config.yaml
d_model: 160
n_kv_head: 4
rope_base: 10000.0
tie_embeddings: false
init: "uniform"
init_std_qkv: 0.0253
init_std_o: 0.0253
optimizer: "muon_variant"
final_lr_fraction: 0.05
Each number is 128 + 24 x the weight over its row's rms, rounded and kept within 0 to 255. Layers, rows and columns count from 0. The size above them is the row's rms in percent of the matrix's.

# layer 10 MLP gate, 384x160, rms 0.0922, rows 35-119, columns 80-159
size [ 98  98 108  98  97 108 100  96  98  90 104 105  92  97 102 105 108 100  99  93  90  92  97 102 108  98  99 100 101  92  95 104  97 105  95 106 104 108 103  96 100  95 101 101  97  95  93 100  94 103 102 104  92 101 103  95 102 105 103  99 102 101  97  93  96  97 102 102  98 102  96  97 102  99  92  88 100 104 105  95  97 101  91 105 102]
[[116 144 170 142 117 166 103 121 154 125 112 127 107 144 151 127  79 132  76 137 127 184 136 122 151 118 120 143 156 112 148 128 147 118 138  81  90 162 107 124 138 150 129  98 137 139  81 145 155 149 132 146 111 118 110 112 116 164 136 149 159 109 142 105 142 111 153 124 111 125 122 109  90 137 136 133 143 117  92 132]
 [128 116 157 147 137 151 121 130 148 149 116 156 136 118 144 105 131  93 114 137 155 101 131 146 165 135 135 113 115 147 152 115 154 112  82 128 123 126  85 163 109  95  68 144 142 101  81 188 123 155 109 122 154 109 126 116  74 156 119 143 155 128 115 125 163 179  96  79  99 149 101 138 140 133 112 112 118 128 119 136]
 [152 129 134 157 132 176 112 140  82 146 114 182  90  78 123 176 127  87 101 151 121 100  97 115 140 151 180  71 191 151 113 122 142 143 129 153 152 127 118 105 140 132 128 112 122 152 136 146 108 121 143 158 157 109 159 125  95 141 118 105  97 109 138  93 133 116 159 111 124 141 114  92 150 128 162 118 141 154 101  87]
 [ 72 120 155 117 149 116 140  74 161 119 100 110 147 130 104 128  98 154 142 126 148 122 122 120 121 126 179 178 164 138 108  96 178 153 121 145 109 131 108 141 138 105 148 136 173 119 131 130  70 126 142 143 120 160 178 125 148 154 145 144 147 122 161 137 140 135 159 134 112 115  79 130 119 117 139 148 166 125 120 124]
 [ 71 158 145 132 120 129 112 142 139  74 147 163 119  86 133 168 108 116 121 111 127 127 138 146 168 178 140 130 155 141 141 176 151 126 156 119 141 127 146 143 106 118  91 139 136 104 140 122 118 138  98 115 128 110 101 116 157 114 149 156 115 135 108 138 145  85 119 149  99 160 144 117 100  99  92 123 132 118 170 122]
 [129 167 129 116 113 146 165 109 126 144 107 143 128 152 171 138 135 144 115 104 156 150 149 154 124 135 122 152 132 128 118 114  95 100 144 135 112 160 152 154  94  95  89 120 142 105  87  94 118 108 120 128 158 122 150 132 104 160 103 166 124 139 129 102 157 126  82 104 121 151 138  97 101 137  98 122 139 145 116 116]
 [162 144 131 134 141 106 137 125 122  90 132 139 143 140 117  94 153 144 133 130 129 101 122 165 151 132 124 134 151 144 148 123 106 138  81 119 115 167 122 170 129 161 125 133 143 101 111 148 147 134 109  98 126  92 137  87 142 115  97 168 135 128 158 142 140 143 137  76 128 117 140 126 157 159 132  85 146 197 127 128]
 [108 124 115 113 168 124 134 107 117 114 197  93 140 127 133 126 116 111 166 157 147  96 140  95 126 144 159 117 125  97 144 125 150 134 118 121 110 106 158  73 126 152 106 117  98 155 141 139 141  82 140 112 111  63 127 108 127 119 103 136 116 140 139 152 120  82 116 151 103 123 137 142 143 129 113  87 127 117 155 120]
 [120 150  90  96 121 141 114 154  57 158 154 123 138 141 113 108 172 115 112 157 145 102 141 167 100 137 112 155 163 101 102 148 144 117 105 139  93  79 132 111 114  93 142 170 180 128 116 112 164 112  93 137 139 155 118 125 124 126 189  65 158 126 126 155 130 152 164  97 136 103 100 146 153 149 160 134 116 183 109 106]
 [124  82 151 125 136 117 149  97  70 159  97 154 140 121  97 120 125 112  99 122 139 140 153 117 202 157 133 121 140 130 111 122 137  88 127 130 169  88 186 111 123 118 114 123 112 135  94 153 143 156 150 147 123 134 133 105 115 136 146 141 115 150 164 135 133  94 101 127 148 133 108 159 131 173 174 138 143 123 162 126]
 [121 132 142 102 102 178 109 158 126 148  74 154 118 150  92 200 130 169 105 128 170 119  93 106 128 122 153 161 132 148 149 142 133 144 108 115 135 127 100 116 135 118 120 165 119 112 117 133  76 132 172 146 143 124 124  98 148  98 135 163 140 125  66 163 132 147 103 162 142 156 122 151 108 109  95 130 132 142 121 173]
 [152 124 132 125  87  88 160 156 109 125  98 106 155  36  89 127  98 135 130 114 105 122 138  90 110 126 119  99 132 125 138 141 135 130 113 137 109 134 145 144 152 168 123 127 134 135 126 112 112  97 102 183 118  97 185 123 108 140  72 121 102 123 143 142 134 114 149 150 140 129 107 148 141 141 138 101 171 150 160 120]
 [110 127 102 143 140 117 108 110 131 151 147 123 135 151 168 119 118  89 113 166 148  98 150  86 139 145  69 115 150 110 146 129  87  95  99 155 134 147 146 108 156 136  88 141  78 137 134 141 117 161  99 113 168 147 135 115 130 101  97 112 153 148 156 106 125 107 146 117 158 126 113 120 127 124 105  58 145 128 114 122]
 [ 99 110 151 100 149 117 122  98 123 114 147 189 140 109 139 121  71 122 117 128 138 110 133  89 113 130 128 138 160 135 133 150  99 105  98 139 167 167 107 112 142 104 132 115  82 142 146 140 149 154  99 157 113 160 134 140 113 126 134 118  85 141 115 123 183 123 154 129 148 128  78 152 104 102  87 121  98 141 153 118]
 [128 124 141 125  87 108 122 154 161 105 125 136 138 117 126 133 109 119 135 115 126 100 161 107 191 146  84 100 148  89 108 146 139 156 128 143 114 145 129 107 133 145  92 124 104 138 106 117 137  99 100 134 135 140 125  93 130 112 145 130 179 133 149 159 159 149 140 152  73 156 138 134  67 124 130 101 126  98 134 133]
 [141 140 168 164 146 135 117 124 168 116 145 128 139 124 119  72 125  60 103 103 124 127 111 115 152 105 128 118 109 149 154  81  79 119  82 134 130 129 146 159 152 114 128 135 115 146 148 114 142 141 117 116 113 116 155 160 156 135 152 136 173 106  96 140 115 125 150  79 150  95 131 150 121 115 122 126  56 134 137 157]
 [140 150 121 122 110 176 110 108 104 150 112 118 128 105 110 123 169 160 143 106 105 155 126 147 152 100 134 134  95 142 139 143 140  95 115 112 120 109 121 182 123 184 116 142 154 152 106 135 134  83 134 150  86 158 183 117 152 141 155 121 163 117 105 131 131 109 153 131 107 145 127 126 142 187 145 132 161 143 111 127]
 [166 147 134 110 116 117 116 114 111 121 135 109 117 121 137 141 151 130 147  85 127 124 130 147 159 124  92  90 115 132 150 169 108 146 127  92 146 113 128 168 124  91 163 137 131 168 128  98 100 157 135 142 126 120 148 119 156 151 111 124 139 149 116 118 130 121 128 121 122 148 102 140  91 172 142 132 121 176 107  97]
 [109 111 144 102 138 155 141 113 178 108 111 140 109 128 143 135 112 128 115 168  99 122 115 105 130 169 120  84 159 100  90 154 110 129 170 150 152 148  87 118  96 166 129 119 140 150 110 109 119 117 134 157 135 128 137 101 115  76 155 125  87 108 104 111 115 143  84 161 158 142 108  94 100 147 136 133 144 125 148 131]
 [ 84 146 136 136 125 124 105 167 100 141 153 129 104 134  96 135 167 147 170 102 164 146 140 179 122 145 111 110 174 158 127 115 164 161 153 127 102 112 126 141 116 102 125 110  84 170 152 141 115 111 146 111 132 161 124 143 146 140 128 139 122 118 150 140 105 116  89 150 139 125 108 130 164 165  95 130 116 150 114 176]
 [ 89 145 142 115  99  88 142 141 127 144 134 123  73 125 141 145 169 163 111 119  92 124 122 118 146 112 147 134 127  70 144 155 151 108 168 137 154 121 130 116 146 111 128 145 114 150 121 155 176 155 138 106 132 109 104 133 113 143 105 148 114 149 138 140 141 152 129 155  97  86 116 128 105 164 121 125 123 117  90 152]
 [129  94 109  98 115 171 147  98 124 103 124 178 130 106 155 136 151 146 152 135 149  75 133 136 106 165  88 173 149 136 104 100 176 189 143  99 133 170 148 101 143 125 131 106 135 134 158 123 148 140 139 152 141 101 162 154 173 103 129 122 150  86 138  96 111 146 153 113 128  83 144 121 102 125  94 134 100 123 138 117]
 [142 136 145 104 127 137 123 103 175 132 150 165 141 145 152 133 148 109  89 131 148 117 118 129 128 116 139 148 123 145 140 126 135  91  94  80 142 105 142 157 133 122  92  65 142 139  77 163 108 171 114 120 119 128 104 155 101 120  87 144 178 134 102 142 123 150 139 132 132 117 123 152  90 139 102 102 116 149 159 167]
 [175  90 150  96 154 109 131 147 121 123 122  83 143 150 125 160  97  88 135 150 123 133 159 103  88 148 127  66 181 109 114 130 143 161  92 128 111  99 154  99 141  87  87 113 133 129 121 139  71  61 111 171 150 115 157 147 152 101 125 132 104 106 145 119 121 105  91 127 103 146 150 175 122 128 144 124 131 124  82 124]
 [ 98 143 127 175 168 105 137  91 104 136 194 130  83 157 110 156 162 150 111 104 131 119 134 134 110 119 119  94 135 166 179 143 106 112 157 131  86 109 146 146 136 103 162 148 145  83  89 143 136 159  81 155 102 108 163 139 160 125  77 135 114 130 127 130 143 136 155 126 127  97 111 118 157 143 117 102 148 147 163 125]
 [155 124 144 101 131 134 125  61 150 103 131 155 135  95 130 160 151 112 119 160 123 118 118 124 109 161  85 126 138 146 136 143 146  97 148 156 113 132 134 110  63  97 113 116  91 134 113 128 114  66 109 179 157 146 162  88 112 136 144 126 143 158 140 138 159 132 119 150 134 109 138 131 167 134 113 142 121 105 119  92]
 [134 149 110 137 155 140 130 138 120 149 150 118  83 143 140 111 125 161 121 152 179 127 153  80 165 118 133 113 129 127 108 160 128 129 159 129  87 145 114 181  98 104  90 130 122 163 121 146 160 164  85 158 119 131 197 143 113 142 154 107 101 125 124 101 156 145 139 113 105 146  95 142 111 126 136 130 133 153 118  85]
 [122 115 163 124 150 135 157 135 110  80 161 151 135  81 110 129 106 125 112 149 148  83 137 136 153 140 103 135 131 124 128 162 162 134 111 182 122 135 115 145 112  99 146 168 132 139 127 121 155 119 118 183 119 109 143 131 106 143 132 113  55 124 153 148 135 148  81 122  74 117 127 128 136 135 104 123 141 146 163 145]
 [113 123  88 156 167 152 156 124 135 118 105 172 120 160 138 117 120  92 166 128 100  67 139 155 132 102 120 124 114 122 139 107 129 103 135 169 110 179 115 155 107 141 145  93 149 107 121 132 111 138 184 154 132 132 148 146 138  90  97 101 107 135 125 110 130 100 100 136 133 158 102  97 102 125 108 142 131 109 130 134]
 [169 140 127 137 120 152 159 123  88 180  95 135 100 119 143 151 125 125  98 148 121 123 107 168 127 128 117 129 112 125 152 117 118 166 131 114 143 121 131 131 117 100 144 126 112  99 140 156  96 173 139 140 136 107 155 125  89  93 127 102 125 117 147 105 147 110 131 122 126 155 136 113 100 119  99 101  94 136 126 138]
 [130 118 191 107 109 143 106 121 119 116 114 111 117 127 121 139 147 126 126 118  95  80 120 124 143 142 124 116 160 161 127 114 163 197 128 117 141 121 118 145  64 149 113 116 179 112 158  94 134  84 124 120  95 101  99 104 141 135 124 152 150 108  93  72 105 160 130  97 137 161 120 116  54 107  96 143 149 106 135 137]
 [113 175 108 148 121 121 147 144 161 146 107 157 164 183  84 117 127 134 119 110 156  92  90  95 151 163 137 137 180 129  84 125 148 101 166 117 125 121 104 126 150 142 141 122  87 122 136 158 125 113 140 123 173 162 116 126  97 100 131 137 124 139 138 130 140 157 166 102 122 149 132 138  73 104 124 139 125 120 161 165]
 [176 135 161 129 121 128 165 111 127 129  70 129  96 108 114 159 123 130 125 141 156 123 131 102 155 162 126 143 155 136 103 139 135 157 111 117 133 106  97 115 123 151 126  91 133 117 127 158 126 162 136 155 120 137 214 130 146 121 157 157 117 110 154 169 109 122  97 131 150 116 127 126  98 143 123 141  88 110 130 157]
 [ 98  96 161 118 127 175 142 110 121 185 104 131 144 130  80 149 117 109 149 116 143 106 169 137 143 130 134 117 114 160 162  96 144 115 136 137 137 165 109 148 121 130 100 119 152  84 116 144 121 116 135 164 141 120 143 129 101 132 129 106  93 123 138 116 123  93 115 151 109 107  71 124 137 128 120 128 156 115 133 133]
 [ 91 115 130 107 149 148 140  99 109 175 117 151 117 182 140 135 124 123 110 106 133 167 125  81 143 192 126 153 102 126 128 106 162 137  78  98 121 119  95 168 181 122  62  80 139  91 112 128 101  82 126 171 111 132 135 145 169  87 151 154  96 143 165 126 105 131  96 133 114 135 127 118 154 124  89 148 129 112 108 142]
 [130 119 169 107 118 110 153  93  97 121  90 117 140 130  92 141 134 150 160 126 117 127 109 126  94 135 112  93 166  90 149  96 104 117 115 117 147 104  93 130 147  99 131 120 151 125  96  91 114 105 158 136 147 152 123 119 106 127 115 159 125 135 123 148 144 123 171 118  69 110 133 128 155  89 141 141 122 147  93 105]
 [138 154  98 120 160 129 116 165 101 126 124 137 144 142 105 191 147 203 112 106 119 111 151 115 136 101 115 109 122 132 126 104 157  74 115 146 102 137 106 122 126 137  93 115 114 118 150 173 170 123 144 151 112 142 140 137 167 119 132 161 133  99 154 181 164  91 131 132 157 117 117 104 110 112 122 115 112 105 106 137]
 [126 174 129 109 113 123 176  90 156 137 177 151 123 103 119 108 144 107 149 144 140 105 137 110  85 134 121 123 161 132 147 156 122 154  82 175 163 166 101 165 115 122 107 109 164 138 101 132 112 115 154 104 162 178 160 138 128 130 113 118 124 163 180 147 146 141 119 118 154 123 115 117 135 119 144 165 147 129 120 120]
 [115 102 190 129 120 122 125 110  89  98 111  87 119 115 100 181 161  92 121 109 125 133 143 135 125 107  72 144 145 152  91 139 110 128 122 134 113 131 149  98 126 102 121 108 118 103 125 139 152 131 120 151 137  99 136 173  76 123 150 120 109  81 131 147 109 134 145 122  82 157 114 183 140 136 145 186 112 124 145 121]
 [100 120 154 152 101 141 127 144  92 138 109 112 127  96 138 142 139  83 101 166 128 142  83 137  83 133 128 156 150 102  90  80  85 147 139 137 125  72 185 145 140  91 150 149 107 116 108 142 104 104 144 133 166 111 142 105 130 168 132 118  99 192 154 153 120 153 141 129 120 136 131 103 114 107  98 143  97 152 141 132]
 [109 151 141 113 149 152 148 106 127 163 167 144 115 131 126 152 125  66 140 109 170 142 145 112 153 116 133 153 181 139 123 112 138 160 107 145 163 154 115 157 131 150 107 139 142 129 152 153 129 141 136 127 125 178 131 119 137 127 144  95 152 160 172  85 134 104 125 112  99  74 132 112 137 144 109 132  84 171 153 121]
 [ 44 126 138 127  82 134  79 169  89 158 115  76  95  93 101 119 129 133  85 131 130 149 117 128 154 145 146 103 173  72 119 140 126  84 134 137 104 111 139 114 120 111 148 152 136 119 126 129 137 139 138 193 124 129 141 129 146 149 113 120  95 131 148 127 148 133 122 107 139 143 137 145 130 117 177 142  93 131 135 135]
 [161 160  98 104 116  90 157 118  71 171 130  83 141 126 112 144  93 140  87 143  83 136  62 119 112 124 155  90 109 138 102 162 115 133  93  96 153 142 124 105 119 109 126 113 145 149 141 119 122 121 156 142 150 136 132 161 166 138  97 134 125 119 141 112 107 117 136 105  56 131 109 103 112 104 129 185 110 132 132 122]
 [102 102 116  97 143 157 120 153  70 135 131 105 141 125 138 142 191  78 120 130 130 111 136 102 157 122  70  95  92 108  88 130 140 129  85 137 143 138 142 141 137  69  84 125 155 163  99  98  79 137 130 134 103 144 157 115 110 122 112 122 151 165 118 123 145 148 141 173 115 116 172 127 142 124 123 137  92 112 132 140]
 [106 141 128 119 107 120 133 127 145 135 181 131 125 109 134 136 126 162 105 127 187 108 117 121 141 115 142 120 112 130 131  98 136  90 151 134 126 140 126 112 137 100 174 160 124 138 128 106 114  94 132 155 129 147 153 123 110 141 166  89 128 122 159 148 136 130 143 123 131 114 148  93 107 122 119 152 138 169 137 124]
 [120 159  94 141 115 107 126 169 146 145 150 133 171 161 124 134  93 162 146 183 124  97 111 144 158 117  99 171 121 148  83 177 170 127 147 119 146 129 144 125 121 109 120 136 154 129 100 130 124 151 110 145 171 120 113 133 133 124 114  88 122 122 107  65 118  81  89 134 135 128 131 128 152 187  92 136 139 118 112 117]
 [119 112 177 131 118  92 115 113 103 168  81 125  90 161 106 144 101 154  92 142 110 111 165 158 141 129 154  94 170 135 131 147  88 135 128  75 117 159 137 114 123 114 110 141 132 149 138 158  60 145 150 125 139 128 123 124  91 109 124 116 108 151 158 153 145  88 107 177 108 141  85 135  64 129 128 113 149 149 118 152]
 [112 163 119 135 128 174 118 112 153 133  96  93 172 142 133 100 133 117 139 168 109 160 111 120 152 101 140 116 102 113 113 169 159  79 126 174 112 110 141 165 135 157  92 118 145 137 111 112 104  94  96 152 180 117 153  84 139 105 155 170 117 120 127 140 120 139 128 121 107 145 130  98 129 122 106 124 135 101 102 137]
 [110 119 111  99 124 125 109 126 158 128 122 136 132  91 103 105 150 141 147 136 145 143  67  77  96 110 138 107 154 109 101 162 151 152 125  72  82 140 130 152 120 118 105  79 152  71 108 100 137  89 149 120 144 155 114 150 111 126 123 158 114 139 125  90 134 118 124 118 106 109  83 132  71 123 138 124 121 125 127 111]
 [117 146 108 138 119 154 155 118 150 120 102 130 127 125 168 123 117 119 122 132  99  96 146 153 171 141 124 132  83 147  83  89 110  61 109 122 130 109  71 186 108 103 136 161 107 111 131 163 141 106 130  92 139 126 140  56 156 107 114 159 149 139 135 143 106 113 161 156  97 142 139 130  74 107 177 158  86 154 112 100]
 [135 129 120 128 145 155 115  98 161 127 150 104 126 143 100 113 134 142 133 142 127 143 149 123 132 114 152 126 115 117 142 136 127 154 104 124  89 119 132 166  93 173 101 111 153 112 133 157 132 125 104 128 141 123 127 133 116 108 136 145 182 105 134 118 133 103 164 148  68 120 152  94  96 126 125 121 141 120 162 120]
 [163 121 122 117 167 146 105 103 117 117 126 166  90 130  89 109 158 139 148 101 121 147 125  57 187 128  94  99 132 139 130 136 138  73 114 166 137 153 121 145 162 151 142 115 165 134 167 113 123  89 117 156 112 125 125  98 123 112 151 147 130 137 148 124 102 130 124 127 109 129 137 158  86  86 108 128 121 140 176 128]
 [ 89 127 162 115 114 164 134 114 136 152 101 135 145 105 166 114  98  65 105 136 174 136 133 125 103 133 141 144 151 140 123 131 137 119 157 117 136 120 132  93 115 157 140 155 181 158 116 171 109 114 172 183 160 133 108 150 118 108 155 143 160 118 142 116 137 153 154 100 129 105 142 106 127 143 136 133 147 158 115 154]
 [146 117 112 116  79 154  98 162 160 157 167  92 147 152 176 105 118 153 129 167  75 170 121 132 106  72 133 101 116  82  90 156 150 117 115 137 120 159 135 137 123 139 146 149 120 133  98 132 115 124 104 114 162 106 161 146 104 143 135 106 106 149 132 126 140  96 104 138 167 174 128 135 125 124 119 122 105 161 141 120]
 [136 129 123 114  97 135 199 102 157 150 127 116 115 133 161 132 136 151  92 143  71 131 166 148 121 102  65 116 125 112  88 135 147  85  91 144 108 146 115 139 145 158 154 160 156  59 111  75 140 145 108 126 154 146 139 158 133 111  99 163 117 111 106  99  97  50 118 135 118 128 137 103 154 147 105 127 132 136 185 166]
 [128 120 157  81  88 107 103  79 159 141 125 103 140  84 105 171 184  78 142 112 151 134 143 110 131 127 127 161 119 140 102 159 134 172 100 135 127 134 145  87 136  96 111 172 182 139 157 143 119 137  99 159 138 148 111 152 113  74 140 107 117 173 128 150 114 144  94 161  93 152 115 117 114 135 103 133 142 129 152 131]
 [130 121 143 164 126 138 110 120  95 112 154 143  87 153 130 150 110 115 106 178 138  99 136 136 130 121 123 167 163 121 110 132  82  97 129 144 152 120 140 158 152 125 116 171 127 164  98 161 112 132 138 193 171 143 108 124 179 118 158 148 131 132 129 144  85 142 141 135  76 156 165 133  66 147 149 145 121 143 107 107]
 [147 122  83 130 103  78 123 139 116 132 138 156 145  73 135 159 107 169 123 126 131  88  74  91 152 100 115  79 113 115 150 151 143 130  81 145 153 139 108 138 141 121  90 152 130 152 120 141 133 121 121 158 140 148 127 139 162 144 152 124 154 105 121 136 142 125 170 118 127 179 145 147 117 143 137 132 108 133 127 136]
 [166 172 106 124 155  99 160 120 123 136 147 117  57 137 125 131 133 183 103 148 129  95 117 149 138 131  99 145  97 126 158 116 159 137 119 120 103 153 190 133 124 128 130 133 186 106 142 156 103 106 168 134 129 112 152 123 155 181  90 172 133 122 136 122 115 126 140 110 123 173 111 123 155 151 110  87 119 107 163 176]
 [123  95 135 132 135 151 130 146 104 124  99 133  95  88 132 139 135 118 153 137 119 143 123 106 116 111  83 149 144 177 136 152 141 142 110 146 106  85 127 117  97 116 161 129  86 126 112 130  99 110 126 163 139 177 163 138 149 157  86 174 119 153 159 105 123 105 121 111 123 123 117 169 115 149 150 140 137 153 165 134]
 [124 157 137  85 168 135 152 124 142 174 105 137 142 144 123 146 115  93  85 170 110 118  86 135 146 164 109 109 130 129 132 124 174  93 136 142 126 119 100 139 160 125  79 134 141 121 109 114 118 145  86 153 148  56  99 167 156  86 125 134 141 104 188 136 117 145 146 134 129  98 120 107 128 152 140 123 118 131 119 120]
 [151 103 118  96 173 167 154 124 118 120 159 119 117 154 125 111 121 107  90 134 127 123 109  91 109 146  86 172 103  86 103 112  91 112 179 127 126 187  85 133 161 144 110 153 132 102 130 169 157 114 107 144 139 157 105 138  86 136 123 156 108 146 126 125 169 145 117 114  86 156 142  97 124 153 136 137 125 111 188 137]
 [135 160 145 113 187 124 147 113 149 150 137 134 139  87 115 166 140 139 121 154 124 109  68 144  96 140 115 138 137 142 133  97 180 127 149 118 148 160 141 189 146  86  71 144 117 120 137 153 113 161 143 128 103 147 107 174 121 107 102 134 126 158 153 140 142 145 109 120 173 108 109 127 104 128 116 138 114 113 116 113]
 [135 130 123 128 168 159 119 144 157 148 158 155 136 141 116 157 156 125  89 118 127 187 110 120 123 133  88 181  90 104 108 131 134 108 115 147 107 129 111 159  59 141 122 125 122 136 115 123 116 163 124 122 143 100 147 136  71 132 138 102 176 115  67 111 127 135 187 121 132 125 131 148 102  91 121  94 109  95 128 109]
 [ 97 132 168 173 117 128 117 128  99 156 116 140 125  99 132 127 134 137  85 133 129 135 132  80 159 155  93 159 167 107 134 137 137 120 135 120  90  86 145 100 104 167 119 106 111 101 135 157 143 159 130 119 108 115 126 102 146 151 128 149 156 100 137 126 125 113 160 121 141  90 136 166 113 101 111 107  98 112 108 119]
 [114  84 144 132 181 134 145 133 122 165 123 128 105 142 154 120 105 153 106  83 142 103 106 150 122  86 110  84 111 120 134 168  94  98 143 137 138 150 114 154 112 151 127  88 145  89  73 157 114 166 134 153 137 156 149 144 109 138 104 176 113 114 122 112 164 120 136 150 123 146 172 105  91  77 131 111 145 147 105 119]
 [140 155 105 138 132  89 141 145 145 123 161  90 158 144 100 106 117 123 140 173 119 137 142 160  96  94 128 119 174 115 144 112 101 114  86 133 145 139 111 136 129 172 114 103  85 122 126 170 118 140 130 154 155 127 121 141 135 153 117 170  83 151 131 111 126 159 125  92 139 128 150 109  98 120 129 139 107 132 126 112]
 [115 122 134 116 171 111 143 173 142 138  76 150 121 144 112 173 143 135  99 120 165 126 112 110 151 149 110 138 143 117 138  90 125 107 127 133 139 115 131 126 109 136 144 134 130 127 124 139 137 140 132 145 150 101 122 198  92 141 147 153 135 122 111 125 119 110 126 147 106 161  85 168 117 115 105 122 123 148 128 143]
 [139 144 142 111 115 174 116 112 181 151 155 174 141 153 153 107 119 150 150 101 163  90 122 160 138 114 124 123 101 104 141 123 132  84 105 129 139  86 173 163 144 176 129 153 140 141  93 117 125 132 181 118 116 103 135 118 117 131  87 114 114 111 120 107 145 130 120 106 179 135  94 125 138 122 140 119 104 120 100 152]
 [139 126 147 144 135 178 164 105 149 116 120 127 145 111 118 119 136 136 179 132  96 121 109 118  90 137 134 144 102 132 129 109  96 108 120 167  66 140 108 163 122 142 155 129 102 130 125 110 150 111 140 113 122  91 151 102 152 116 115 189 120 168 106 148 119 116 110 111 103 116 156 101 152 104 121 132 104 128  95 124]
 [ 77 114 108 107 132 145 156 145  89 170 111 152 112 111 170 123  66 104 176 173 124 108 127 160 106 130 133 115  96 145 126 125 132 104 116  77 126  70 107 131 137 115 143 160 126 150 107 145 153  95 139 146 137 120 128 128 162 127  96 125 158 118 136 152 157 130 111 105 126 123 127 123 117 138 126 135 130 103 108 138]
 [162 115 108 121 123 131 121 126 116 137 128  74  91 127 113 166 119 191 130 115 133 137 170 157 133 131 118 128 133 112 156 112  79 171 107 128 102 141 119 140 113 160 171 152 141  98 121 147 104 129 131 179 105 119 131 112 136 162 161 147 137 105  56 121 122 122  81 114 147 153 157 136  85 122 137 138 138 126 180 113]
 [147  96 115 114 133 139 120 126 127 104 158 101 157 113 164 149 113 134 119 171 152 122 130 134 107 127 175  86 118 164 128 136  77 156  97 172 194 128 138 146  79 151  82 129 152 146 149 124 136  93 156 139 138  99 167 189 128 126 111 173 140 147 144  96 133 130 118 145 118 136 152 165 104 114 115 103 111 136 121 122]
 [106 157  99 163 163 137 105 159 117 144 121 116  73 136 105 177 116 172 111 104 160  71 157 173  90 145 110 114 124 143 152 140 167 107 153  85 160 110 152 114 100 111  92 103 124 116 109 143 155 135 148 132 139 130 125 116 124 135 120  90 151 114 139 108  84 138 100 153 129 134 143  98 123 132  97 129 156 160 141 134]
 [102  64 140 137 154 129 130  90 133 138 117 136 141 159 103 156 123 107 103 168 143 147  71 141 152 151 160  91 126 146 112 138 137 144 130 116 126 112 132  76  91 125 133 176 107  67 129 130  99 126 103 143 173  87 159 125 150 127 148 122 161 141 145 120 154 129 108 114 174 151 115 132 126 120 120 180 114 104 134 125]
 [105 129 150 141  90 116 128 137 148 111 120 121 159  89 155 110 135 142 162 108 100 196 153 123 132 112 130 177 131 117 114 104 144 140 161 145 139 119 140 130 142 121  97 129 108 167 206 173 131 120 119 118 147 121 106 154 136 139  91 103 145  96 110 160 146  86 107 157 159 104 123 139 174 152 130 106 139 146  83 131]
 [131 125 139 122 115 152 152 122 125 108 183 138 171  84 115 138  91 144 150 131 112 125 107 123 106 140 136 137 140 161 129 117 175 144 119 118 131 161 137 129 103 138  90 138  91  93  96 119 124 135 136 134 136 125 118 141 112 112 163 147 103 143 102 112 115 170 117 142  91 120 144 138  94  82  98 109  96 132  70 130]
 [114 151 131 121 162 134  95 106  96 182 112 149 135  92  87 133 143  93 107 176 150  96 118  80  73 141 103 159 141 139 130 135 157 146 112 176 103 111 115 129 140 142 122 135 152 131 115 117  90 135 119 121 118 160 182 179 153 144 143 147 128 144 151 117 148 128 117 122 165 116  92 152 114 128 125 158 127 128 105 141]
 [109 102 130 123  92 144  97  96 127 127 120 126 132 119 127 118 130 139 102 121  73 120 112  64  95 183 110 124 130 123 113 126 135 109 161 133 117 119  95 106 102 172 143 127 157 126 133 150 110 101 126 146 129 155 175  75  85 165 110 129 106 127 152 155 121 115 109 114 162 120 149 136  68 112 134 119 140 177 136 159]
 [120 111 149 110 140 141 145 110  79 119 136 105 114  77 124 139 130 130 104 136 141 113 144 106  84 116 150 153 140 131 165 146 133 103 119  77 113 169 138 141 109 106 109 128 154 152 106 120 133 109 128 159 149 111 139 156 111 158 101 125 136 112 117 111 186 139 113 132 100  95 166 153 108 174 132 129 168 127 122 126]
 [ 98 158 100 111 132 118 120 151 172 111 109 131 116 119 107 122 113 127 114 147 134 103  98  96 112  92 147 140 148 130 126 150 121 152 116  72 104 110 114 124 108 137 114 126 161  98 110 112 145 130 101 183 144 143 147 116 135 142  73  99 133 133 127 119  96 160 171 158 126 110 128 136  92 141  57 137 134 106  96  99]
 [137 149 151 160 129 159 152 144 127 109 136 151 133  75 134 122  98 143 128 112 109 148 133  76 135 135 155 108 102 112 120  78  90 159 127 101 131 162 106 128 114 164 111 131 106  91 131 121 193 140 132 142 121 172 147 156 163 141 112 143 130 129 135 118 137 122 104 112  85 132 120 119  96 125  96 159 122  81 123 142]
 [102 110  91 153 147 161 100 106 186 120 110 138 112  89  98 177 129 148 142 126 142 155 119 141  99 136  96 117 169 113 123 114 156 108 137 122 142 102 164 102 120 118 135 163  62 158 125 167 135 118 138 118 141 109 128 169 100 143 145 117 168  81 169 108 140 134 113 134 119 147 144 139 134 153  91  88 124 108 100 130]
 [ 74 132 134 112 184 156 145 141  96 103 148 137 125  82 116 157 137 101 106 128 113  84 124 111 145 147 102 105 108 141 130 173 117 140 145 164 130 122 132 111 108 127 137 112 149 162  89 123 126 165 150 153 118 193 124 131  88 163  93 115  77 150 133 130 139 142 152 107 133 131 131  93 113 177 111 133 136 149 109 155]
 [133  84 152 123 144 138  96 165  63 152 125 131 137 122 104 128 108 153 136 102 142  81  93 118 145 141  89 126 116 106  76 143 147 122 131 159 106 153 155 174 186 104 122 148 116 137 112 114 110 145 117 163 119 113  95 106 133 115 132 109 133 157 162 140 121 135 137 109 126 135 150 106 134 131 137  72 110 117 119 170]]